Part of a small language model's weights: 7.48M parameters, 5910 steps.
Each number is 500 + 25 x the weight over its row's rms, rounded and kept within 0 to 999. Layers, rows and columns count from 0. Numbers have three digits each. The size before them is the row's rms in percent of the matrix's.

# layer 11 attention key, 192x192, rms 0.284, rows 90-132, columns 128-191
108:503501474513499541501530518502471470494479516560534466482507459479494536486513499509538493499506495465501473483516515490525488495505494511450528522492509558524495484525503545489502508473475487
106:463470475501502454525501482513485492501506503491508491500494467492497529483555524471530588470509544523463486520481505476511480542473467520513516455521504479470527534496534543449496450538504525
099:488516513513524486475507448523467516468496508502521452509548503525524507526490475522531499537478415499484517511460513488513515482518489498520488506520510458503461470499493491532554517452462506
103:512536521456527511492485474471495548482498485480487508523441487493502530499490503471542465525494488436469498531482516486509488530528495541538481529497464520499482481509529441498496544488496502
098:499447488544492496480484504517484517535508484496447480525528530485482486492495487495517493482520494496500500465508480501508510560533516499530504482493525539485441519496527492456495531532489526
104:476535512487477523478509490493475481515523491481517528487495523526472485556470509473485488539523530520497548524533515474546470523470502468545504525519482538493470521472510495484513523531487468
099:507541502508469511566503508510468496481469523468492518486524489512547518513478539501475498457491467474499528485488527474561496532497521542483479520506504486478495498488465488472501456477532513
101:529479467507496479473488484499490501447564541500503503526467488505521495462497534483480504510533516495486491494505524497537543486508500506495528541507527464491475507486509472510446542478525525
095:523481505510516497476520543512487499453542506495492498497541491513516536531494533518474521480512492480493512532497490543508497501523495514438517447510481478506482487488516517448487495506478526
102:497482508540488508489554476424496492457506479494503510498540529472492478517518501542461480525472526506509505490512499483466565512523522489514564502524522498478567506472460499518523487517526503
107:510493511482506515560492561490516485483482490471509525520484496523531511471478491512517507480517494511490535518426435511559491524503516485516517563509503508527483477525500504472468487486510537
102:500462504515472503530511534515481551515513484505496515513486516526510500506523486477470542475532515510520505474515495531505512489493512503525532519517523493485512486523515483485476494486488523
117:478501458485494528467490499535518533547525489490462510472491510500487479514501475509531517486518502532506507508530494447532519540483465497475486499493500512514463524494471499485511493570506509
100:519499504483464452454486499462488564489464536525504482490478514515526471524504519511520449524511465494488542530491476530505489536427510522504491445492462521528482481507465503452502496496521455
100:514515544486472491530506530464538448477518506440490450519468544510530512485506491549471512469504493507501484471455523523483504539497537486489513515514522497474548503520545481567453501499509484
104:519480518516486487524469490502494506517498519489491516508480523498519500464489541504517563499536532503506507478517533443546495512477476498478468523549515491523499500550540508482504487487493520
107:519482518486546463499463475466507481443507497514522468468509540461501502483504501508486506468497510505476466514500496494544498512512496494495517547539460482484523499538468502493473474515511446
102:485471481522493509510490547477491517549482493488488502514480501480537485487482521532475563538496490503492540486516513486488528484515503428462515499487500537534500519482509499509500531497511471
101:502550509497494509527550501490485465488529465517502475517472494464499463443492520536516513494484533537473532483473515471547527457514525460492503529453491483504536468484461493455473524484527533
100:527505512490490475508489507489471474498470527477506525487507469494483540490498515448485510453527518507494490495513479488503526528502504527497440548476496494496553511514526495499499509520504501
101:479485489471497465466516520473522492482510489531459546510500521505512516499523491558487493491512515507456476501504506515517488514477482473489525523517496467465479489513493492502507481494482497
101:499464508495530510529536497505500489529518485460491523525511482504476502507495507501477499488493494568548542470490548541520527495489489513447523530497529491534576492481505509528494492501512517
096:518477512472481525498474541487521506503516511481518484470578518518485516512493534526485509530538542459532517488480471524496447508525520509470517496504481493511544471487504517455464477501514528
093:469463505492506499482463485526492474489513494549491513509492547535496519500486507500524472500506495502539462512468474512580496538497464495512499512527455523508499491498528493505543513495535469
097:545461478526482516425482518461463499497532485492481503508469503524469520476519554472466532514519492520488526478521486524504545529523510508477549464527529519527529504439505491517458512494485483
105:507525497532526506520522497488487444495510474493499516498495477495521450474522485483495481535488479493503524442471496524454523503493524465493475474483514500513521451480479522524482516476523527
102:497464523498491490534486470488488496520495508468527505532460530507490522505504542509495509472497505501535500540493481517513473513473527451498501528465496518495520460510512492501471517484495529
107:469516505521495428480518482545494512502484545499500499501466477484491492486496475507488545499528462525477519501512530522504512471553449523527497502526522515504475493519483491493473514516511537
094:470482473463522544488484506539495468462512505501470482480498488514464550514538496508554466523509500475488488484482507504495500479519495521438433514458502493530538528564498509505495499525486494
105:508516485506451487540468479526558510505504474489495485481533563466505442472496475517484535514505502499531495523495496448531510500497513530485470490476491483535514541487530513515515512505482451
104:489479516480453528463497486518515532494486485539502516426487468531460517488508489499484514513522513497477492465473468489455530534476561523485502486484484459502505514519489517504571532517533512
101:509467495515460474550478483519469495466475491487489482523483489495553500515507509473489536502473517455470535493483523488501467529485515486497446498495493492470478517506441476503525520509483509
099:483471498499496479497513499453470461477540516525480501520512493511497502520513478465490539484467526483480481503481509506487472506474510453520479465494484456467515476509483462516481471574437503
107:527498477484514492488524512517532487546498501539495525455489539501515521476482533486538525476503530501453521493479459480513515504516510445505564466513503459498529508532539520483506528531489500
093:497507509492551455490524494502474516509475495525548529505514532520483502491496495500480502553516480513560518451497540529479485515493493510496479519515524507527512507510547473486534460525530516
102:499496520444552521538483492466524530461478510525482510524460561505525485468478518507517496476547510503505474486495485508497502553519499502460479574457509507460466526548512507523481507483474518
111:535535472471519489530502509477492494521486446489483454471562491482494504500476528504503505495469490471535494479490546516536471522485481506460492497516471474454513458478469473453535527510463510
103:509493514524498497503527491496503545481486513472505555493496549528483490508484512525448535476530505538457484495500506490539532540481494518532473427484513463513484516483504472511508535553510562
083:548493488534502483510460520495500516526524501455493505519503518448488501488454521507535533517481552488544503470519488519488526461487501489506509524529494495480519514498496533550498491532469513
108:464479457556504482477469472468504508504497511527461485481543451480486489476477471483461516488516497495502475511515516507526495544502539535488513508507446481515524511504470512493458500533492484
084:491506493504503473522511518467514529516474497497497499466554495485488463453487489468475517498519483520490489516535474502505500509475507446513504479565529510488502501511498507518514494516490499
096:518518489451484505455522502503505492461510514527508508489533540523491482563530489526498515512531512508503540492505482519498476472534471563486516501469528521521522488523498482533516501529519484
093:512492507502484488488469501484451493450488486532516434479475504531537527510483501472504495503484522520507514509463486519467495536499533493556476491523508506483490525500454501516526495486479508
# layer 11 attention query, 192x192, rms 0.293, rows 91-133, columns 128-191
096:504500491501480469528502480499498518535505471515515510507525489471555504492532470488530499475480449514534432470534511532458475513446493486471498520527472542486538474478477528489529499482454494
100:529518531476486517546481535481525481464485526535504489505480489542492505485482533495531499516480495500500484542516512482506490504468515490471484499466532547482518507511507482509463502517492528
107:496491488496471497532482494465528501529489490531477483530493519528477452510489515542533502529543498477444508487507487520491482493559527467483524497534496460508498534469506497479485497541513495
103:508495521511529529539492567486473485515501467473536527492491502475528505487511507549501479544467501487472502493541500529514507485462524506489469499499478535477502522514489557474457485499500483
106:542474519494541497511514517502471515493529504507499447518540557497494545521524502511515492467511497440505474530471506462472504513512497484506522473500496471500492473470493567491472534498539503
095:503457514505486531483490484496492478578495481504500486481490525538481546535522537511474526504500521531466479524474477491483489520501531508521476534495481505546491475523516520492504551466466507
095:469495499435477472520582504495523499488497490502529504456464469475513513473477530496504508488494459513454498513509459497452507520462540512513509536479479520489488512454493509499504450515513437
080:474511579491484460491501474464484481506494482526475500473464457484489500463486519477493495526505532492475488483500510504513504502505496497488522551471508495518505509498476523479533534485488513
086:534561501543501486477551520539477460570474514450485465500502472530544486488512477495499481480502500522461496524504522513467478490484505505477495525515500492510485490521506501496481540506499441
089:512483475518497541535509523514470466514481500509546497513535491544483450498466507511481501475475473477507537441510493475563528499513500495529488478490495505537477523499523479463513472468519489
097:494467509472494499527513465508517508481479503474480515532497554465477521479495511499487527506501514525520479526488524489512497570529491489451464503510511507497501558499489518521522497493463546
098:492514492460483510527514458489490469481501509548496501488488493482481499484445517482467443519501506493530509517522536529530477512496498495511552471564473477496529490482481482490516458470494525
103:485538508505508482547481507525555569499488476464477498504497504536499500516461508512497570511504461474526478485480458499480505468506495514463513567523501508524511458486511482561540505486498515
121:527482490474486445511485510510524535517471490467532507494507471479422483481512511485515560525467476498527468506489492509512465503488482438524513495508522473520489483539505464450471519510481513
087:497475500513508494532503517507507484472564504488473513506550507440477467522500479493487517530497524518542498548539443583498530465504492495510521492513491495509467507490502490487527486516502515
108:524510508504520536525463486469512487514516513450479448476475511506533517460504521454538477484441501489460509534492522501489481499527486494497489494521519481476477462517510495501504496473540529
108:473519494497453498517511526533477502501520473540524485533567563478460516520481481487480478517480534491541541526488505529506516511500506542488527527501528490520501494512480450488477495478528513
104:479491499540517527495489543519507509497496506476495481471494506516498486530477503525499503523503470489503447483518518501485503488464498478542521543493503493540491524494482452503515523509543503
102:500491514514498540417484502498485503477505524535494505526475523500493510539516492507462484503470479513491533522493510496487503503487438535460475483527517524488489496451447519503442527488487509
106:462460485512483567574495530472486531506541491490493517507511513494500517466475542502491502524523478510506455518520534515502504522517534473532467450547504520490503477487479522499514554535489505
098:487517507502494475469477494498491480487507457508544478447488516501484466521537467489492504542468497453476501460527550466529486507530536466465502512509485476534496469482542536480495455506482509
095:493489488539538422535507467532493437527510462475509488509518520541514494488511514478503477484460508502464496475511544524501519476502551511450507563540484492550488484484522502469536523524512507
097:550471487501544483473509494558488526557487450495512502536486533475516520487444505476515514525499504488471493516524521462454482511483511481503490518471472529537540516478493506531469475515466461
087:493515504516531428462558484508476461526528523497493492472487471456519488481507508481501486487511492484495499509493529495503440458460552519493509496534465464514499515502516493447496529509491532
089:535485503471480532515448520532533510498527521493494547518531513476469498486456484503503491490478516517507450488541522516503549519501485499490462484502513556467464523492464549494520464492520510
088:438510520468479471511489498527502438478502531502482518506463473499534477524488501513456456513468531519508530500524495542479481473528450521514540495504493513502480526469453486466518508549468496
076:511521507520470475504481464511513514443524519494488465499507510464487482512517521538479528497490515555484500465498479506497539531499501557483503578476495476493511444519527490540518531519488498
092:510500499499474520470540474459529476512491463462497486458490547472507578455488491464470479481502486529454497501528537496451517507489524531529517522480476500505534512451506485475480551495466477
094:544511477504519507539500486531533485495485471474475501489497498501492515514447498515520548506518548501517487512521538444484483525517486469572517533495512470520517480517523506534519537529483466
107:489521482442466518507477457511523536491494518489536492504523539497496526487483530492523502522477514490518522531482480555482499467520505512525493485512470492506463486523532482488543524516485480
096:479503472519511471491498496491526494501542496502505546532501494524467505479522532501511520506550484510467516526513481473487488521504474531526495502528536489510514502511508515492525533514533525
105:490510535525503469475523485509490509536477523425526526478487526501512490509514523533445474523463521501485542527457509533532485488528499562496506469507491506513506471505504510519523537496506482
118:518486527514519476494489509486491467535479521478457500502520536523484490507496492475501523490506503463507497510508495509480517513496523484536517480477516512518498512493496458492479522527514546
102:494475520446499507482459487485478516480468484492508521524479484479504504540485451471509515480478496555518527507525527485504497499543484477505525492488509452498469502478497536522445491511485506
107:489494495485468461508441500454490537501510475484509526521529527505457464483462489542557491482481515483498509480507559496556520528500492494547508488493493481532506502489508477464498503510540488
107:459506492511517521489493485483531504479483515538495487491515504462479476498541489494497529472493515507504474452466478471444417482485521473505492522461498514533495474498449503511511423464488473
101:510498445526492538558486475507511429489499496492493480477473524536492493484498544488460475511505500499476522481494544473497481479515505456478492532453453489520524500567442504437515497490469519
107:504514523511515446546464506492492506492487446464470523553527493470457469518461475484524544550475517480528500491511491507487508465508470494496485518499492476495518514489533491493498489506521543
119:501502507484509457530464484513484521512500468500472531485565500505486488526470511471515492486486494464483484521495493508502500537516546445534511520508522520502486475485522518454464515467513504
098:526475469478518475516520528544487517499527482503511501469513464495467506493511548509492508492529499500518477509471490541489509528476523489521517503489559554481511499545507479473558496500516493
090:455508470506523511531535505495478517536476536505502507545504518486521517534466508490489491495502501499541517521498469486529563478515502515490518509468497525534458525544506436494554482495490489
087:533525494517493429508505458482498485496497511531479486483506525507506464526503487544498531510459483502496492473498477479524526504534508510470528537530532446498523519514520488492452496506514517
140:489484488486505430523503510547486548500516534475477512539500516477522523506505491532545558504462487538511479487434505485508526543515514543503508506487529502482491523475548465466557508495515516
# layer 11 attention value, 192x192, rms 0.289, rows 64-127, columns 128-191
112:518508459571469514470507542521533502532481493509477503477550462459478490474489510505482457492472546504460498527535519469518526503487505454499527493489515543494514487521506536543490499482499515
114:506486500446484446461476511468496508491508466505525497503507542451484503524494524481533469494499477471491490505450508499523483484505511512478470498490535508501544469532504497519533485507450540
102:500512479489509501507504483474481498521540502534504471516508459479444519497510515498517509516498468469461522521485488495488541480465478542558555503505481423503534486491508481497486490492512499
108:461507529506509461504512482477452486460483482474550480518518514462495469496484485468505510474558434436493506489497467504499534478533496477503489508494475485528511475520511501516496509488469509
099:528514514496509496525534534475460499502504510543457463499540491532529495505510464552450527500504534459532477473515522509515507496507484478482502524515518465537505529475489541494439510532503494
117:477515517548510487536503483528481501523491529526480492518481517501529484504513497548517552450491480482500490474468488512549483496532504494492511495556525528535508525508475531520519485474538499
115:497512473512501511447446496498503485482502526492481560548503473484487506519481486529514519501542536491480492523514489496502521544467460507506497499511506502477491491529504512434481505475477500
111:523530512502491526515494483519481482442496497469552489534511525481543529476491498517478505501442496497501498461472513494470495485499481542508467531518454516568498497509510495516515478530511494
108:519496496509550520551529527523530531469532537524492549524522475501442496516493515494484503484453485494529541500467536483531498498471502510495488513512438419496479499524503479489467473484528491
106:510476490519484483510471494470490492495441543545513548471476470498502464516537481481518539480523478537496507502531533543498439513534504528489479492458547503477492532504448483537515474527540503
128:540511458490510505494525503485496435509454501498522486508470505521512515470549507521468527463466456540504490495510528511541515500523502487522440519467521482502458489514444526512513516507498545
116:498530467522484531509470500507503520533515503496490462513498509492449480514497506470460526456520496504484555508493494517518527524510527495529495483497455479519480553478495485461478515493465498
107:505480471565514494488483453458543485500492463506473515484508498496501480500490481489509481531513471541511534507491485509474464486526515518487497466521498462464529529514535489530476485564453458
106:500505494472523482539481510511458502487467496500503517490505462503512481455552458507502463488494498531498500469553488483500489516536463521507530495490514473521508467505486500459485520453498507
116:469483520479494446502485527505461481482487448503479521507512477482515537521475490441466517450514494511507494494511511487506522542523517453486485478516474483521495507485523472527490444503478492
125:486489473489514503495516517503461478492504444457556507505504517511492507500484468530514487522490502477489502539526486535448484512491499491529546513490548500447484482496557537476468495492467493
101:475511517539498490515512493506511457459530526505481494472497499482523474472465478502510504491527478533499500481503503503525450520522499497500558504456455494478421570470522464456521526517502464
107:486476483510466485481476482482526472462475427493463525521542504497498491515435461480483524503494491478485504466531526504518518480516465480508485507536496513482497471480508490526466517501465484
120:503503545516439563499498483512492483463504465518476522491526543496543509505478474520499488468498506424492514495549530488460486499524494466502531479494537508504521514471488520530497501488506487
103:471502497524522524480493498558522473536497515515509517520479522510486511522473477513514557455547498549503502471503519483491533479502499496515528533515477486511491445507436507477477477501463460
118:513502514473500536496469465466502494487504518467485532473458511498490511463528501494480538593483494480494522506505488530477554505479519523471507519455463506475500478473524524559479478536482472
122:549513514540504516484480468510512459499506486512516483569496485548475555502543468496520519513551561479513450488485469492475472514515485469506520508528492495484465538480521477502534470559485482
109:513522481455535509484518503562455508494510510515481483508525507523500521521514530532462497456528512497477519483478478504524502487461485515509557526503480457516467531504483510493474505508494519
112:510525496514500564474476486508506516519520506524489448468475518471475543533507490471525506461498519460529536508511514489532482542490465489515502484511480501522465514517485515521505482491496504
114:459493494496502480483521527513492500514503498522533465536500530484491487484489496500530494481476491494547455515500486477513489522480530495525496536490506501523502473491499524474498463468514545
115:489490497504456487543541506500505518498491513524475440494520503516487509535482489527482514503496515489490521491464520532489490443513496510509496493506524548504536502473449474482486482478515535
109:522487448469453526525510496528516483496555524467540490499502487511505492478507463466474491535483504510522467495527525510541483473462463506519509520543473508494561472499526512470515487508497495
107:479469525469516491516474536497527524507506519499497547451496529460520449475509514486456482473480503516511503471511494516499523488488502528489479517488500487517536519491485541535462513525503504
123:469500483526502456510500477515482533508466494472510489485528511510480467503502452477482486535497462503513555515576506546529507525443461504535503528521533514466517457470500515471468471490514491
109:483505512521462500472509510498523476497493506467504513516511515478493502495475478495504519535536457493506500450441515499530460523533484521503477520471453531521482517516489481460468528483525487
105:501483480503489512513515488528523506493470539482490467503478448518502462485492469492564465489489534516517511478520515508480486512499497490519514510557522513510485541494520443509524501489510457
115:485482506505490483488496464501527526520488523495498479480509502475466512472519520466535453488530496516532513496512461511462566486476533472509518490553452496495478517532535531505522471443535515
101:441464522499476523468500465481522488525490494477524524517463479532510491471523513495473458483518493484483509558459450487498455507514507489496488498522494512531515490408506494514462502504509531
103:543484575467475488468455495489547526484469498485452472497449517457457523477510453510491473507474464449489504476487536535498487519517509445490492535486498464477517509536526525464482451485498500
108:480520491506471485488506458459482490510514537515542522519512548499529509518476511561490508472498495556520514517506528509487486506460483491481488489490503490472472486485477486525501484493475487
097:514502496477512503499534520544536526488550503462500519475455491483467503495480511496479507484456491516505494508478503511505533510518499435535504505519482491530517522539501522534473535516463516
105:468485481521499478489486533477503502518502549493426516554478511563485493481523480518478527466478519468506514505496488471539460513478476507421526516504526470511481491474530470479492507511502509
103:470513498528514522508502504480498472504463456490507501477500536458530518455473538529481542494495507508468497516506532536507485516489517519515498595494481470474527495514484550522494517501442476
110:504491524504504477480510521515496529469469494504485532454541496506518475521486482498477479542483549502498506530519447500525516515513487544507485461484524459499529459435488482518500509533496487
100:496459508480500500473520498536480506516496507473527479470509546502456500507510495509526513457541503487517476524511495501507522489498450504509549502540520494487542494463507488473563497514506471
103:483487512505512516456485518486478463506502506498495459468516514504511465562509506517433493482518517493520519495477494489514506489475530479493507512498458502512503477530466502460489475524470486
104:509553537498492544472526505488514501522488461519463487496546480480466491515510485537478541457522489500489515436475493504506517509459517445503509531482539488526518501470492473516475477513497504
107:508494516496479499471478516508483483519520531490536493481533492533467499519506513482470468467491516510503481507505488508502485461470496479475535506471513485488555478454523464511467502478525486
101:512485475503519509497460495538539552478456460479536537508510506505520543500482515487499500510478500516534467482540488502496515512506462487503497470451486472537478531498489491512516500544468517
094:501494522495529488482480535548490502562503514496461463488499515491457486524435441495479506538485489506507495509506536482521510459479485519525500531510505520493502500500500520484476531437504516
097:509504497547540498491522484535531535503478505453516480512491476495510503505521543473515477443505473479533563498522506486504549474565475477443483486483548488511511522470552485487475524506507434
096:509489487515479473521488515482504507518474503503542494498484442521520506525469454484534502512515447489483552513471471513457485485508461528465544510522500465509469481498517470519500484500493528
103:517477511521461513474524495490476512457493509535514506481526508483520452465489508504532512478490510480470510450511500500471532467516493489461525470506533488480533491515453524504508520481487478
101:552438508507482534467533506466465486508541491541503530490505438516528503558498528475493488518537465558512494475488502519519512513490496472507524491520481497475540495493518511478493484509495457
089:483506502502518489466536438459500478471515443465449462496490515471466512500473498553473492502511511520479508489504484510492449532508514483500546511547484465504488512470478517495516460496484526
087:478512479547501522507492501503514533503466489493447506499498530461502470534552527432502506468511476502533479504484466561512497512501508546488444516497479506492471515539519465518488529455491503
106:486510531466464547535538499526439483484518501526478486507508509490487474491458492486500501495512494466503470507480469479529491520514492465515490490522495493476460477475492513522479501486495481
109:544500491501527505505477521523523540537513517487472531508481481493465451531504508469537509533497549538512538491547448532484483477522516503471513523535510531469528474476521492509478481509511506
091:476497492507528517538560512505452507510473482492508483487513509517534515512493502502511475452520485500529503504485506446544460515448491501455480475489503456493439446490476489502503515457505497
104:490477449497532481496533540497479489483530506500492467529458471521494478485483490476522498533467490482489527500481514499461545498491471497513512504468503495464507459518491519510490486500488486
096:502515515510534477530480565486492504459508469499497533540479483460465501484487500441536526509500506481509466495486468466522485522501505467486526517504526494463503498470463494472469505484584454
100:512487517512564516533485496500537475475477564536466491503483499511517496474498500482476505534521483481515505535480500521521495484496479497508485478521494502468470514501536509495438519540506511
097:471458484515518478500501528485518503509479511553506474487493542500453527514523508484469518495537497511475465502531525469481557491455500467518517485480512514534500448515525486553540523504492475
096:489468496495538498466459503500490518480518487494467493515548511484554507566503469467538488498546517486451513514496519487530511449533472506467489509447529464436521531485516491494461519547488497
097:480469533514501543497510514527514527507502450487518491466524522529504490495470493539497498523499499516488527477546517499480505488494489511466520502502504485546482493474483555481512478538460504
091:490489483466481505481519457505533575497458543508465523527496482513474527509464527534493462468525569505519522472509504521489495475475491479499537533491512492497522495528480522486473475468532489
113:442523489532536494538468498515488523495482445513522501491473530468526464474461513495529536505506482540533432475481495487495473507470486444550462512530509511515498518517487501499510442483543483
098:530519489477470534474530510545514529530526515507536504526508480478520492520504494509457478513490497482443514517532475517492511490499495535530490522470499531507491500502516509508510489487476443
099:525454529516503529493499465523472487527525522454524499550467470508473496494491513506493497465494447515546522565494498515482507496478476511491485500521458489468489473462535505503503543510484485
# layer 11 attention output (transposed), 192x192, rms 0.274, rows 64-127, columns 128-191
119:478536511489464479441499507504494478506496493483457529510497474559467458515498486486520489504434485505480487487479506507505475496470512484505533491519535530524509477498465503478466497514526511
118:506468486519494476482535501493525506519518516525517532506485465483499510521520501493475542476509489511524524524482503498474495475497472498486435496497490500486467469460475544504464499508497476
105:480466480541530525507459492530471468505525512496522479502487478513508463548494516552471486552487546477563504502484517475511546475530498527521478482507513497530496480499499491500514522479499476
114:530505514486470460441519535482508530530498519501497494500519485525476482494471519481497483482520481521511514497506501474490500475502509545500514530489490482513510545487499488483533513493513464
110:484520487560496551522526508512505537508511487535482498478510561482453491519504505541502526490501484525504493495561487504495538531529479483477503485470507461501458509452502547507460487513510490
129:475501512525554483481529530506491494506515481510503505553552486491452499518520491538528575501500477525515483492500472466535489489525507559489521497457469533498508502532464501511491467529511493
122:536508497532471508509485495489507510480540517448484493467503487470495507510510488502529516486500447497510470526489502511495521489516510507504485490509453519479539484525502493495493586481468507
114:515521476459480457489494519522490508500529494502500465462499519463493446477464489480515484500503464484461565487513513471529472472502510540500488494457493513477490487518495527485496552462487530
122:509457491477491540518448478462502480450521485485499494484537513504479499527450474507499502506495509507515523510490508475501497539493487501513502517508497470496495533483504492517484488511490531
116:472520519521545468527503556504476530501514502463490549476507526472495486521473490514501545488515495514503443501481491542518518494475520482502518513516477533475492481553476508501518511551492488
132:507495481506518523496507523469487519542470503490509473494508501495495490490517541502474482531529451481424487491527475517504474458500528485519497528488509514471517484547463508502447493491487503
119:495494492520537516509463518532463493503508554527488494500529493484516469513489509486463500507499490460493496518524540527546477491475532501507526530525529510494506466521459475498480530502470531
113:482476506489454533469450474491543505519518512481480499494485485503501521506503494517508534509535527517482498508456481542476530515443535446485522486467503498516474504493495534497480518507501513
114:489499489494497481515483511576498505489518507494504526488522511506493531502545493534492465475490500487478497527512497468513483501509487530538495547484503544507485531492513509460504507513470496
128:495489507515513462486509533501546516502491563517483516452514512517495497510478482482498555464503510533480501493470474545512498555463529502529515506535515551495514506493499497520502508451546482
132:479523458510494471545503478523551544488487523499475471503481489508502478530536511497483507467519525504539484530488510497475434504505469496514490511496503498492506486521525514498517483443504482
108:486456521490468523488518487530486486457462509478510469512467517500484517482497530474487500479490515519454515530494528498534476542511456514540536506507514502523496527514498451459563554542509501
113:531467506490478430470494497458509543487484535508499500500484521496474473522529464492502501520526482480462491513501477538480523484506463491505487480490486439481506508497488507470495510507500513
127:514482504470428436511484524536497515453462526531492466533527521484456463520522480497495494495516468533517496468448492540486515506471529422484504547443517528484469497490495491469511495494531506
111:495484515494487436469470472503532496522474515510542505499480514461491522449490489500483476495501464534484448539550507523520517491503534542475514530505504460521536489501502440499528545499513513
128:524520531485528459537468525465517499555486454564480498459465508512553502449472490506510498548513474526488514499525489533484492518497546494536529460519506511529507529497525544489497502503485463
131:516508496517498523517499520481479492500492514516480430493529504479491483493500530455541547515497499520455473534524518510515470503510538508494529498580479472492463483513513454476514485488502491
116:510526493483502483502524531521478471531519470529522496547498484496456523525536506552490511472519484510518504500541536508481530494533522509532521517482494523494525500484517474486517476481464491
121:535527473495496452471525478487500476490496528504470461476519493512539475530460472504490502525488457494536504511487511550499470498489462521497487499532478500515475454534514460523498441547482544
119:506500486481548520468508491513484504509503480525469481483556501481535470494497497502455538483527508513493476503479475467514447518525442503504474498502498496530498498503496527489503499433486528
114:487486513486514472514507509531502468510512465510514475473521554530511520499483526526481507499534502481539527502488516573521496476510523494476469518480537527487515514500504457509496455460483470
118:516504484469476492532497506567511483469482474501552443477518538478490444486504518533544491478454527500476507496540482468513477521517510469501470457476481498490490469519508517509475503518494498
113:544466476488516466538497536483507497484511499549479552538518512518504505504470504510514527520497497529433520511477511475525520517487564545498537507458530486490533494475528519509516449488495494
130:511562483502507506498475479472520485556499532480513531481512518514460494512503496518517477506485519489494488439497529461475539546521455521489448517525564451508511455499503496539473478514494495
116:523507547493512496470492521552485482463479510479518459482522506486482525480466495489532457490530472496490507545463501503507467522535508512479468469487502491472513511573504503490527535538521559
108:480496458492479490508544469490488468459519518484510499500498494495514489528496494494536482495484489525506449507488492473512479572509455523485485538530491514455474500501517494535508481479496527
124:478523497487533559483487504469485481512558504488498531514506507508539492484465499448516447491513532509490499521481499480524529502498498512499490491498532560492549520504499477544528498489490517
094:495515476505569525471465489492471479515499484512508472502527486504471498503492488463522507486462494513535493481464470509526499491537495519476501482507491474519502460524509542539556469500529465
097:481538521491515499518503471513516505478467490499543484480477514513486562509513525512512403493500486490537526491487507462507464481529505538516512516531457526510513514490520462514499536506490510
105:503531517492482507493540496496474520506498465508490495513499494469576484492518526509480513505526564503468521495524463479513477489484504496496484521456496478507476500535459533506547514450473511
102:483509531483478533539495461477508541485501512504537489514465528520489508538508472500511467537479518483446489493536460490451474512509523472490527497509492550511510505441477488548488501498471496
099:501510468529538521491475512531462503494487502498534540564428511499512467466501454518484484500553482517536505484500488489540459456497490515508497516497463481505477514523542510491497473489552488
098:496529494490470399475465438495498484538505501521479493526505493484504530477513483531471588489505476427512486494508500500507464491513480507456492494467523489507535534498491531503457483499530495
112:485487523491523484525509511484520480464520501532510507518533487517504467491525464499481511490469492488471488461479481554504484475525495517488547526497519470487515506514494514453474488467454498
100:490440526515502483509478495488496521485515502485545513539492508485465565527528508487502460505533513487483504479514513487506490523491525489514450509531488483463489499481513472494498515542508514
096:510533449497485543455500488489515440493550517512473500504449484476512525491498503492499487474554515528493501527517469504476458494466483478496494525485515497547472500539469500532493477499487475
099:475542498521506505507489492479477484510494478508438483504475527503480525479516482501487482506489503503522527511473506553503468472513493545492535477555502512495502476475487459519519479554551452
100:492564485506520499500515530525514463491482460486528479494495432502464502526502478511489502502518552491468509459521516519498461499498513503496543503473497508527507528477528510515514502488541428
098:537504463502533453469475505495500510447489440508489511460503514549494467526469544466477473502490497527469467478517516515481541531506491472487504488460544533491482528491458524490505469487492498
098:492492523544516565508493528495500536498516487496477502487494505510516468509494502495498451482508520450485500518491529494508540468498500498541495487478496472523504469526553484493462477489489472
093:510504477548473530518502518510455510499519495447520469523517497489481503447488532496512553511502468510499471496499488498467525487526496496448504496522517533537484530501518465468458512473507558
094:508475483503457392493553504501498455475507537531536507511486470498545499507464477436480509499499512524499539518560516511463518462510472502482509499473440503511496515491492504523555529484516473
098:492485501483454479481494519529530512470439470501506454474504535516500498471481498541482521490468501481542493498454524505471519498486485541545522482498482476500517480494506528510442533551486473
104:480493475494478510485568509572501514478523491522491489505520509494491530484524529529514483478531476496522426503574532513477520519491522478516476536470528522502472480484493501454506529515514490
090:514501554507508461466490514485513490510520497520483517521500517464479524517553504496492508446520504471509468464495475451517494503497521491513492462537456475516479493487507510528494499491490493
088:521493536455519513452507541437487509526520499499523550539475483489477486441531511485470463535493484492544498513496490524479491508515529502537472500477488509504522572452461514494494530543558502
106:457531491536548469494493533489491540519522526516481464516517466507520470509506530535528509495481511487530521507528505463493483516519467509482523438535510549544486467505483543473497505496514491
109:515517477506508514477519526543494557548509476506527520500504476514471479502508464508494516507487493495514454486519505515507528548470475488500479509541483501501517536495540476552509510462533528
095:519443504500506461520534496467481477506506473451469481536470492495513477501484522486495540495527490481493519548489475486536502524518499511498521537521525457499531492486504502490492498499456518
107:476452474507473527523499530518509487484537501540479546508482476529517537484457507494532489510506513474489479496486505450445477484461490518512485397468488502504483490494485515469479493506533533
096:500479485487461459546512507521484532520488467490485560472509503504437525469524533513522543502526519506506511521491490494517516557495461497521497482494531484499488479500531512466480500516520495
107:488469501487512546508521472536512516516501481509504496534499531481471460472496445490504497483537482508544459554543478483549485530544496486482472491532527497471525494475483516503481503503495489
098:522463497527533524515492545498468540489460444512431525499524533478500523532533467544493568478515540466493528545486517500506496488467539486535496498497511500525493493459459496495478478452473500
101:494534500503494463522502485530485525456524528530508512514491512443460487511492521504499495518480503527503478532521511544489526466523436519476463523533532498484518540439515534492519547524529495
100:506528512481488514420533475478534528480503495498454515480502514498538537538497488510479506531539457522467493458545488517463537459526463521467499465488493509449496498473475513530492520491474524
094:499528494478571504472502493493502475522489513492525450500453492517483470523474464540552504496503446462486488452494445453515470502536458520528550511510473494498529475535485487487537529484499543
110:540479531490492423472539495523522497517451484507488532517555490489466517470484456512499536513529463482503506527536468441478501502531537477518515466476506496492489503537545479497539526525502487
090:500516530469454485463490505490491541501516472523494494500463510504541507506511494455497462494504484490540487497519508499457525464472503452533530499486494495462484510488456476523491520518501531
102:529465494483533498470469504500514495508506518520553477492496472480509481474493532535487469504516481495523474486527499484475491515501521514482498484542472543521497465527480537504468507522476456